From a checkpoint of a small transformer trained on Wikipedia: 8 layers, 60.4M parameters.
Each number is 128 + 24 x the weight over its row's rms, rounded and kept within 0 to 255. Layers, rows and columns count from 0. Numbers have three digits each. The size before them is the row's rms in percent of the matrix's.

# layer 5 MLP down (transposed), 2560x640, rms 0.0528, rows 1414-1463, columns 0-63
142:170162115117087130162111170122167155108105190175130121101129099175109123127109119123121159134110074116101137104153112090113170106116109145109132136114136142132132126123163097140138139095089106
093:095091144134148155180104178158135125129131105140145124123130148119146114133115141093136109107115135184123129102124156143130154149113123194133119154148127073154176125118180165122076158143092099
101:132115113149098177151130150092154145137130115128152075157074162127145083146145122110155110147182127175092092112139107178162099159154114142124111148123120142130142117130145128148102153137140132
103:093127128148117094064100087129121129124118094152134141118145149154143193117113103128128133136122089120161128122117171138087143097149152078085111118139135133167161095137130161128178113164100131
097:101113161164157124131094101143110185129136113145127117157115137100139132128127096103125186098116095155126127152112147119097121136118112161129128128114147150163148104116156123128129146141087136
094:140155124095140171153144104124127139125123103171122150145102159156122095126081126125138170151134137101145151109132116125127143102150145158098115108122166135106097131141116120156127112156085131
093:154104151110130174160095137100150136133083153148092154140107127114126137151143131158135118144142117136131087081106142149080122128107109159132147141139136136181115131155127147142144141103134166
108:128161122126152129104092160165116138159138145155110144090143174088142111126111097144124127102121188130155104141132164109154086146139114161123167105128122132101089147136168141123155131128122108
107:141088137190143150111097126122111119138112120137137135152122134093125159172095123133104155107139154127133140080120100135110094111140122101102137114130144116122163093160101151123131151133127168
107:067158139151132134161178126133134133093166132176109078145125143138138121150106151095137141080135130156143115150154143108104145144172126107127114150140140126141104102106118170131142161169109141
097:138158126101142122095117111157157132132115154145100101081103128109170141167096109135134128148144110136130140086138145147140119126141135173144123114139118141104124126119165145178123166132099068
098:142140180130125100172127096141127152168125124142120100125131124166145121139129095190132172146136068123111138113080130104115107140124143183146102176120119080127113104186132115146101101164141111
097:133105110174125141141120146104076129152101143139175150162131162120124123115105153149131122133119129137135095116140160154140105076105141118119146128121134147138132083106113115123115092156123143
109:122128128123134134119129114119143134112097123142123060131151118164120092140127099144125168119114097121157129065129098120138084110136105137118137145120118109102156147157115121153116104118150127
108:135129132163133154144125155141175115149089126133098135133147115140089139132160126126123108100144130143146129157170166139128172104186130150121097116119125148120124100145101152150118090136113122
110:123142103167110145141104139164104121131083122140108104102133157169096079110115156122128121139121167112169107089166157141150109122143106108116155126148126111081107126144125166118140167112112111
094:139101131113141141131126156140129063177113146100128157094119090149146078150137131124153112159116127135116160153139102138091099156120097145139154099156093105127131149121132134123128121116142133
105:070098103127154113134115095124125107134125122120185161138116122124101110143104116119137125156100119176120113111118138093133126125125165124145123121127132109108135121115126143110164155142135081
120:100160148134120137138112113149142157130098146150172128145140110098166117141150103112089168137156136147107076110132121127142126068106104075140128128134134176140146119126156133185092135115166138
111:148107132171140150131126141140121106116145137123095163138148152158159155119118135123155068146132103123141133109143137150177103110152116103134151137066141136121082158113179098148123107118095133
098:089153129171124166110113141165131073136143098146107157146121108125126111138096122151098119134156105104174089154132132103142129143174128120111119132151173118116144108105170177162144156122088090
125:143108127120107135105143111066131102131109100130097121102117120168148130133118170174147105187110115095124145108117124184111131160151112143128143129110110101142130143179139117111138130112101083
097:144158164131086145145136117143125114135130138195093109149171084124085126163183097164120163100096152138103091143111132140133134152117119150129099113079086101129155115089132157169120130086108119
096:120124133139133122120142121157114143141131098126117120103163115144125146144116128166186170157142095103099140178164109171153133126112148101162094150133122141146111135099141158139150142107158118
085:160110120158154116148153110155124128140165158131129102120104124143129133159139107122151128168100111104186130143123141149137150140099166097100136126113096114135103162138113094117109125143140141
108:129163177167172111156120150111122091095143117129151120083149118079119095155155135118115115088117087167087108124111150156130130113155123136170120118114132118134154107120110131108145113160143143
098:137121112147148141135172131194145165178143172123159172123143199140112124152143139140125109154137131127133116159154119162151169117113123139130146094110137101109156120166072141132178139093146136
090:158137092168145157131143101123150127111103163081128114102134152141125130093140153144132137148140117131145093124140166091149157139135128099154145121151129108093084129095094089110171137138151142
092:141110186108142143131172127167128137107161125152101121091107130105166151095138076130121115114110148127100079107161149121148149187104143127148143129130111100183145164158153097090149148114167139
087:124134128150108145135150140163136097113198154121123121128106084120119119125122122093095162123119126121138104136111156144166128131102148178092121070171127130137146118135144116102135137088156151
102:136116127104144133105117170146127120142131102134171174117150099124094115091174104109105138120097142120140157139129166104117190084110153130183135127130099130153135143148119110119119131153104100
105:098151118172100108167109139127127132098122130156079065111149152170173129086125105159139084163117107093131087126122145138112126115132147141151119160113128115165159131136106110146109167153151147
097:108105076183132182132110137163073137114108124101120133144131125145142121080130110173103190135094124147122137122086131096098080184121142111134143158125108150128127121118137157114122123124102134
100:100143124153141138130137097157150065136127110124111120102149130083135114127132132074176110101118135102110154157110150102086153160172149121112098111153138140128115063124129152114112169139153113
108:161113157158162166119106153119101147110148135147130151176131141130129112143128097140171131140081143126106114132151151136098109110184107154110109170129076087126140096111129127122145145107122114
093:119131122120090104170098110167144112092111105154139141099109129145157073077123180155143134111086142163185077101118129095133111128081132167152151096144141125163121141107145131162127098144143109
101:114142151163074142143094117128115108120142153131136112119141177143134126164172125161106137139117056123115135168182131130143187105092147125139135134102130110147072111144083097143099125087102152
098:121129086165121108153121132123141100109102131121113107118093142120117097147134128163110124110078119152143128168114124169127118156114106148152179165155124122103115149154144155142107154115140146
104:128141148150168129153129129098145098166183110107125132114139137114144137129113150114133129149109138155140113144156119112138112139127143162143149108121105099131134133132144122142085146133123123
106:135130135151144170122101106089091123112163111171133097133092135093114111114132067086112132117215092124176111109082132167161105155138134144103133104152155109142141108159120132137125134134140177
100:094098159147132110140125112111152163141125125149112132134079161111127113134105115171105144182146095100158116086101109098134122077106153121099154120124147122139159112155143146142152130099126125
098:181141147138126105141117179155120165114095135127139140106128142129101143122124143136129171146125140139104157113146113118128119128076134094104142121167123105123168112145130139095161133127159142
094:117164075115146120161121110153119067147114113155143118121141153113106192076134077130106126087177196125152141107112141105080161162121152095100153109134121118157089142172130110103121131111109161
100:122111141129101096122145119130141108132166134130120127123121142127144156122109114083108168129109144138162126097074110115143097104133115123116097124136138112116120114136180130154147099152097136
099:093141144113080151090143139098102137104108144136117161148103150129148108136089126122079108062147119127145107154115119132135147071123192118121113102140154153117154127116106099088160101134098129
105:151130139129153103154107118132098154140107121146119099109153132105164103150126082130156093118118168173098094169140097146132157141178112159116114129165120152097099139115121156113092086149132136
102:090131137136102106105120130156129137116128137126136164164156121120142087086146178114124125126145097135145101147128134154114114123114130142129143106116156142097184153112150147141140080148139088
103:121159149116122120145158139138178126160079135129132134120125128127144148102121136116104139104121141140173151121079145129152084144115143116094135123161121129083141141145169122129134144121149084
101:103132144107129106166132160153149122113115115138110189144088165141065101116135120135122122123108074144127133166172127119163125100136191153163110126111115131087129110136145122160156098125158179
103:149126149120135162110137121129129144158137146127144140122124131131113084110146141132137161117128173112094137113114130158132156120118142154123158140119133110085164170166125186162152110149143134
# layer 5 MLP up, 2560x640, rms 0.0973, rows 1415-1464, columns 0-63
099:113134149118166115120157166131132121140157159114163120131167108067157084135129130121158150085068128164133130133132138113172122151150133132097103150129132091161138058085134154136120089123199147
094:121096106133160131180116125142174179073115182136117169155108152122114125140136098112129126146170148105156156176113169104154138160148129125131152157121132118159116120119123118145104111176141133
109:153158092101137098130095137095058158139152164144136145170125100143160150148110126100139131129087129138181108166131136143152136126148114180109153129123097080121118105126110133130092133102139153
100:129108111113091120103114099114124130104208137122136117126097132127133170126133112118145114131128137133128154181112105161124107083157156139131130126113096114175104128093114119096147110138160133
096:122164120138117126125080116136131124133134101113089134131124125164114168090135138110158097084126149111120113081148094132153147114164111069144129099142157144113116153154088089098143147139060153
093:127112143145158188128198110135173136141112138090081140103092169162139133124133133132131107133144160121130156192138113125110099135118131161139161123107122145104118136096147135181138125141144148
105:124133132091126105126116137112123145145157136115118144099116087119191145104128078109121120129111122087107127106088127160083143132157168132137126179092096143121114132132136116129076137111143108
090:132104135204101104138093122131132114165094168080110161110120113133134124140138130117119104107162103131175107118091125110131138113150144156097127183117150103137169113138148118124126143123164118
103:139103129098097116124114143084119108129106121130112108159138139142148086108097141119147126147142145142081124142108174148084123122110131105120163140142147114146094184115152077101150123116085113
099:156168125108104089153105113117144125127126165096130083103140109132126116137145123132115115121151082102153118104131147140108113108113127137118144132170129115169061129126137145103144134073117164
091:121153130077064135146159127133161098106154104125079123143092093119097108115139155097178080094101121144093133097170132151134165105101096140125148089156118172126129127099135106140164163096090150
099:143130115131128089147099148182122108113142108111111110099163130142170119130130085143125168142082092159122134113078119118116099150162134112150132156133121116171139146155169158162109061125141100
109:157111115112158123113116131149133130118128127132109113146090131113169128078134112112138119138161117148129118107136161152119146170135091079194155128122148172118119139151127092163155146141115128
106:161121100067120159174139123138124142169139168173106145160150135151136148124163142125150156113100137115140102127130154138123111144090125146157150157131132109113116100117060149112157087150143180
107:100182123142126126126122146169140119161160106107123118148142164144130090115115135129136123131140157110169169117115147091124113086136109103118126180104137080105090147133104163108122139099114169
100:077155097130097095150135094090141126090144131139110160148137135069143155100154104132136134120108119116125156159120135101131167155087166177122137110114131124137126119123147142122099111142112116
105:133132120131119146134191139146119086158142109120068134103126146123103126162153133146115155140168135136127103152113114127129127116187133145122136151098119114129145153108132138162159140073113139
105:119119120120105122134120101086155125159108087105077148088102088144151118129123090121135122126133110118183126167120136128082128168114092174121129134145123123123097157151136126108184123131116106
114:143114151079120138124135121122171120150150108131125136116145124130124152125135162132146076112131120099143112117080137124130150115147151125117177171135148127136113184121131097171158126096172142
097:084143115080134137104117118082101189102094146097114142158137156118115106138142114123078113134097115142064111192080108150141104137137141092090142155125157115116136145164118158122070113168129149
117:061139100108140129164083105105144137133106141144123123129113087156103155111125091153125107153127119141142153136106109103095184155091139103098141154151131110092127135121121129088123127168130154
098:146075149129102162109143154091098128137098148101141110137128100150161095152136101136118140119114152178124146153110113139130125142099110079120113083150128126144124162135129145117165130131133150
104:119104173117119101189165154134150121106134137130106128105127151123134116132113142092125132165167127119117096145114123092145110145167127100153112138115141086150139134124087068171160102132153140
086:112074097123137127128159101106096130145173133148128125124116091105087114109155114144116128136163168173154103149142107103122120152128192123100169134153100104116109145137132141151099139126141140
117:140132103118109124113136140108097144150143122131130142181147151140113166107140142099163169124110123103093092135178127086137144083146128132135126140118165132127083125101092177168143156185103130
097:137121156152105133143113119139128131109120097141098117126097144186131100139122164125123139139157109114154102123114133134165133088125119128109108167159095154094145150080111115134157163157142171
093:142141088132175105106124080121143152119141160129155149133117135106122171140112113107147122119073133135128101124099083212136123128109133142128098136155123144105128136181146131154138144164153121
092:079127145109155162096147150126130126144109145154162158132112137143120095112123105134133137109133124127174136126122153139137110078144130128132163161090112134153124095111086099119123126135186109
087:116103089103118148174127130140147148142168132134126118130140197124121140138139138172155102121115174102118134103071117104105108114138110121114139169090126142171129171134114106142104120105113133
110:142131168094158140188136092142131119125103132149159121115118138162121130083132163148126162106150123087126131088138123133107152121143145127162127093188098153137117102129098082104100141078099110
105:134130147158128106118123156125127134130107166144103137113138120138121123119128121106131117112098132124149134128148111149072159139120123172127143164159119136118135111160108125133148138136150160
102:111085131133135172130109160123158097101082149141129135113100097146159153131140124169116134130143178067125096142089138102155098113155116126156138123126139122171108169127197122182151119113093123
101:109138106118127092160129103093138121136182138131136134093129106142122118098176121138105153130124122094128122143150079129121104069112141135132127130112128056099150126087144118163154109128061136
105:149129151155150118103133121104174168108154097127162126154102135147118120152173076114145140109122130129113158092113113159140122156122118117148076133108140135127129175095108119144155147143101100
092:118151118105120085101153126141110160140149117079099107120135131114116184107157143120119127115152105103175145125086101166100135095152085149185111139145152170136112088165143107137114143100172138
101:134148137093085105136172119104102112134131158130103144130109145125130131133160113165145095136167160123158130135118115127099133117102126148156149158142147132108138181182117092116147150136170134
100:130194153162159118082109127120099090147121100143090113156139107126165176130106165114113124133154189135128079187101135189145155153158132136173116147145078133144136135119130128146119086123128145
105:111122088122105147126098111166141133135135111170144100127116114108136100107143120121102111111132172123136130155151145107116159147096109071145118125123136141141104140104136179111161146140194105
109:171123167085130126177134156183134155150172148113079088152108115120130116094124173103088148160162169088135145116113145138133132165135141154168100120159138114133142101158124154117092143130150127
102:076125139092170096116110142165155135094124141078133126125108104127102122124114139139160157098125125113155127094081135113121155154145165133139100100094090137111122119126105117157144064139145143
095:081176108115101165115132119097119127147178135166107139129138116109143083149130124095144150159123082147120072125109117136150135130079164173133155143117150106112133126105131106065156169161126132
096:124073137117073133144130145148128119109109114141151169132148184157145115152139178158141147120147120128164103118114144170102110136077112123144100116125138047140087132128136131133180104119098105
100:124109137136107131106123163164156116106109112119131124142095114131116104110055139108171096107119143126099108127127126109089121139171059160161082106191153134099140145153149116149165111117118159
101:121124106141078119184091111112133167173080140073120118118118105121131146101141137120076122126134139111135143128130154132150143135131138158142114143124140106134138116092135088130134127177138148
115:119154164151095126151152074132123118125071127133120180094110111101108109115141110134067142121124107106146112134121124126130125125140068157118142110151171161139150152115130136137068147151089138
104:131158140096162133120176159114138179097116156152140185122148144106160093130107115112106130130123116164148129132128120147146150105145084097109114169143134108143120129112146149123131109110114107
107:123165167160174145090102122165129109138127140061117128110118143158108146140121116119142183120130113131124133113153117121132097135101131121122099188136171105145114154168122116118117113145162157
106:085105098077120113175123135123141129180103103118109131146088150129104135138078165153108112156078111127134136112128133135170116182090139130128102132113129100134156149152136086078147107109103096
099:148097104161117105161078096123157175114118094114148121123118169111101099158170127148103106161143129154136136160111100102134072174169100134137116157083128135156138124152043113097129084102142154
102:141139118118097111079134151078081114154136120095088141109109132114167130126112116154131095119138122153073137113120103172114129093127149133094114161135124132117119152147168130161140109089109098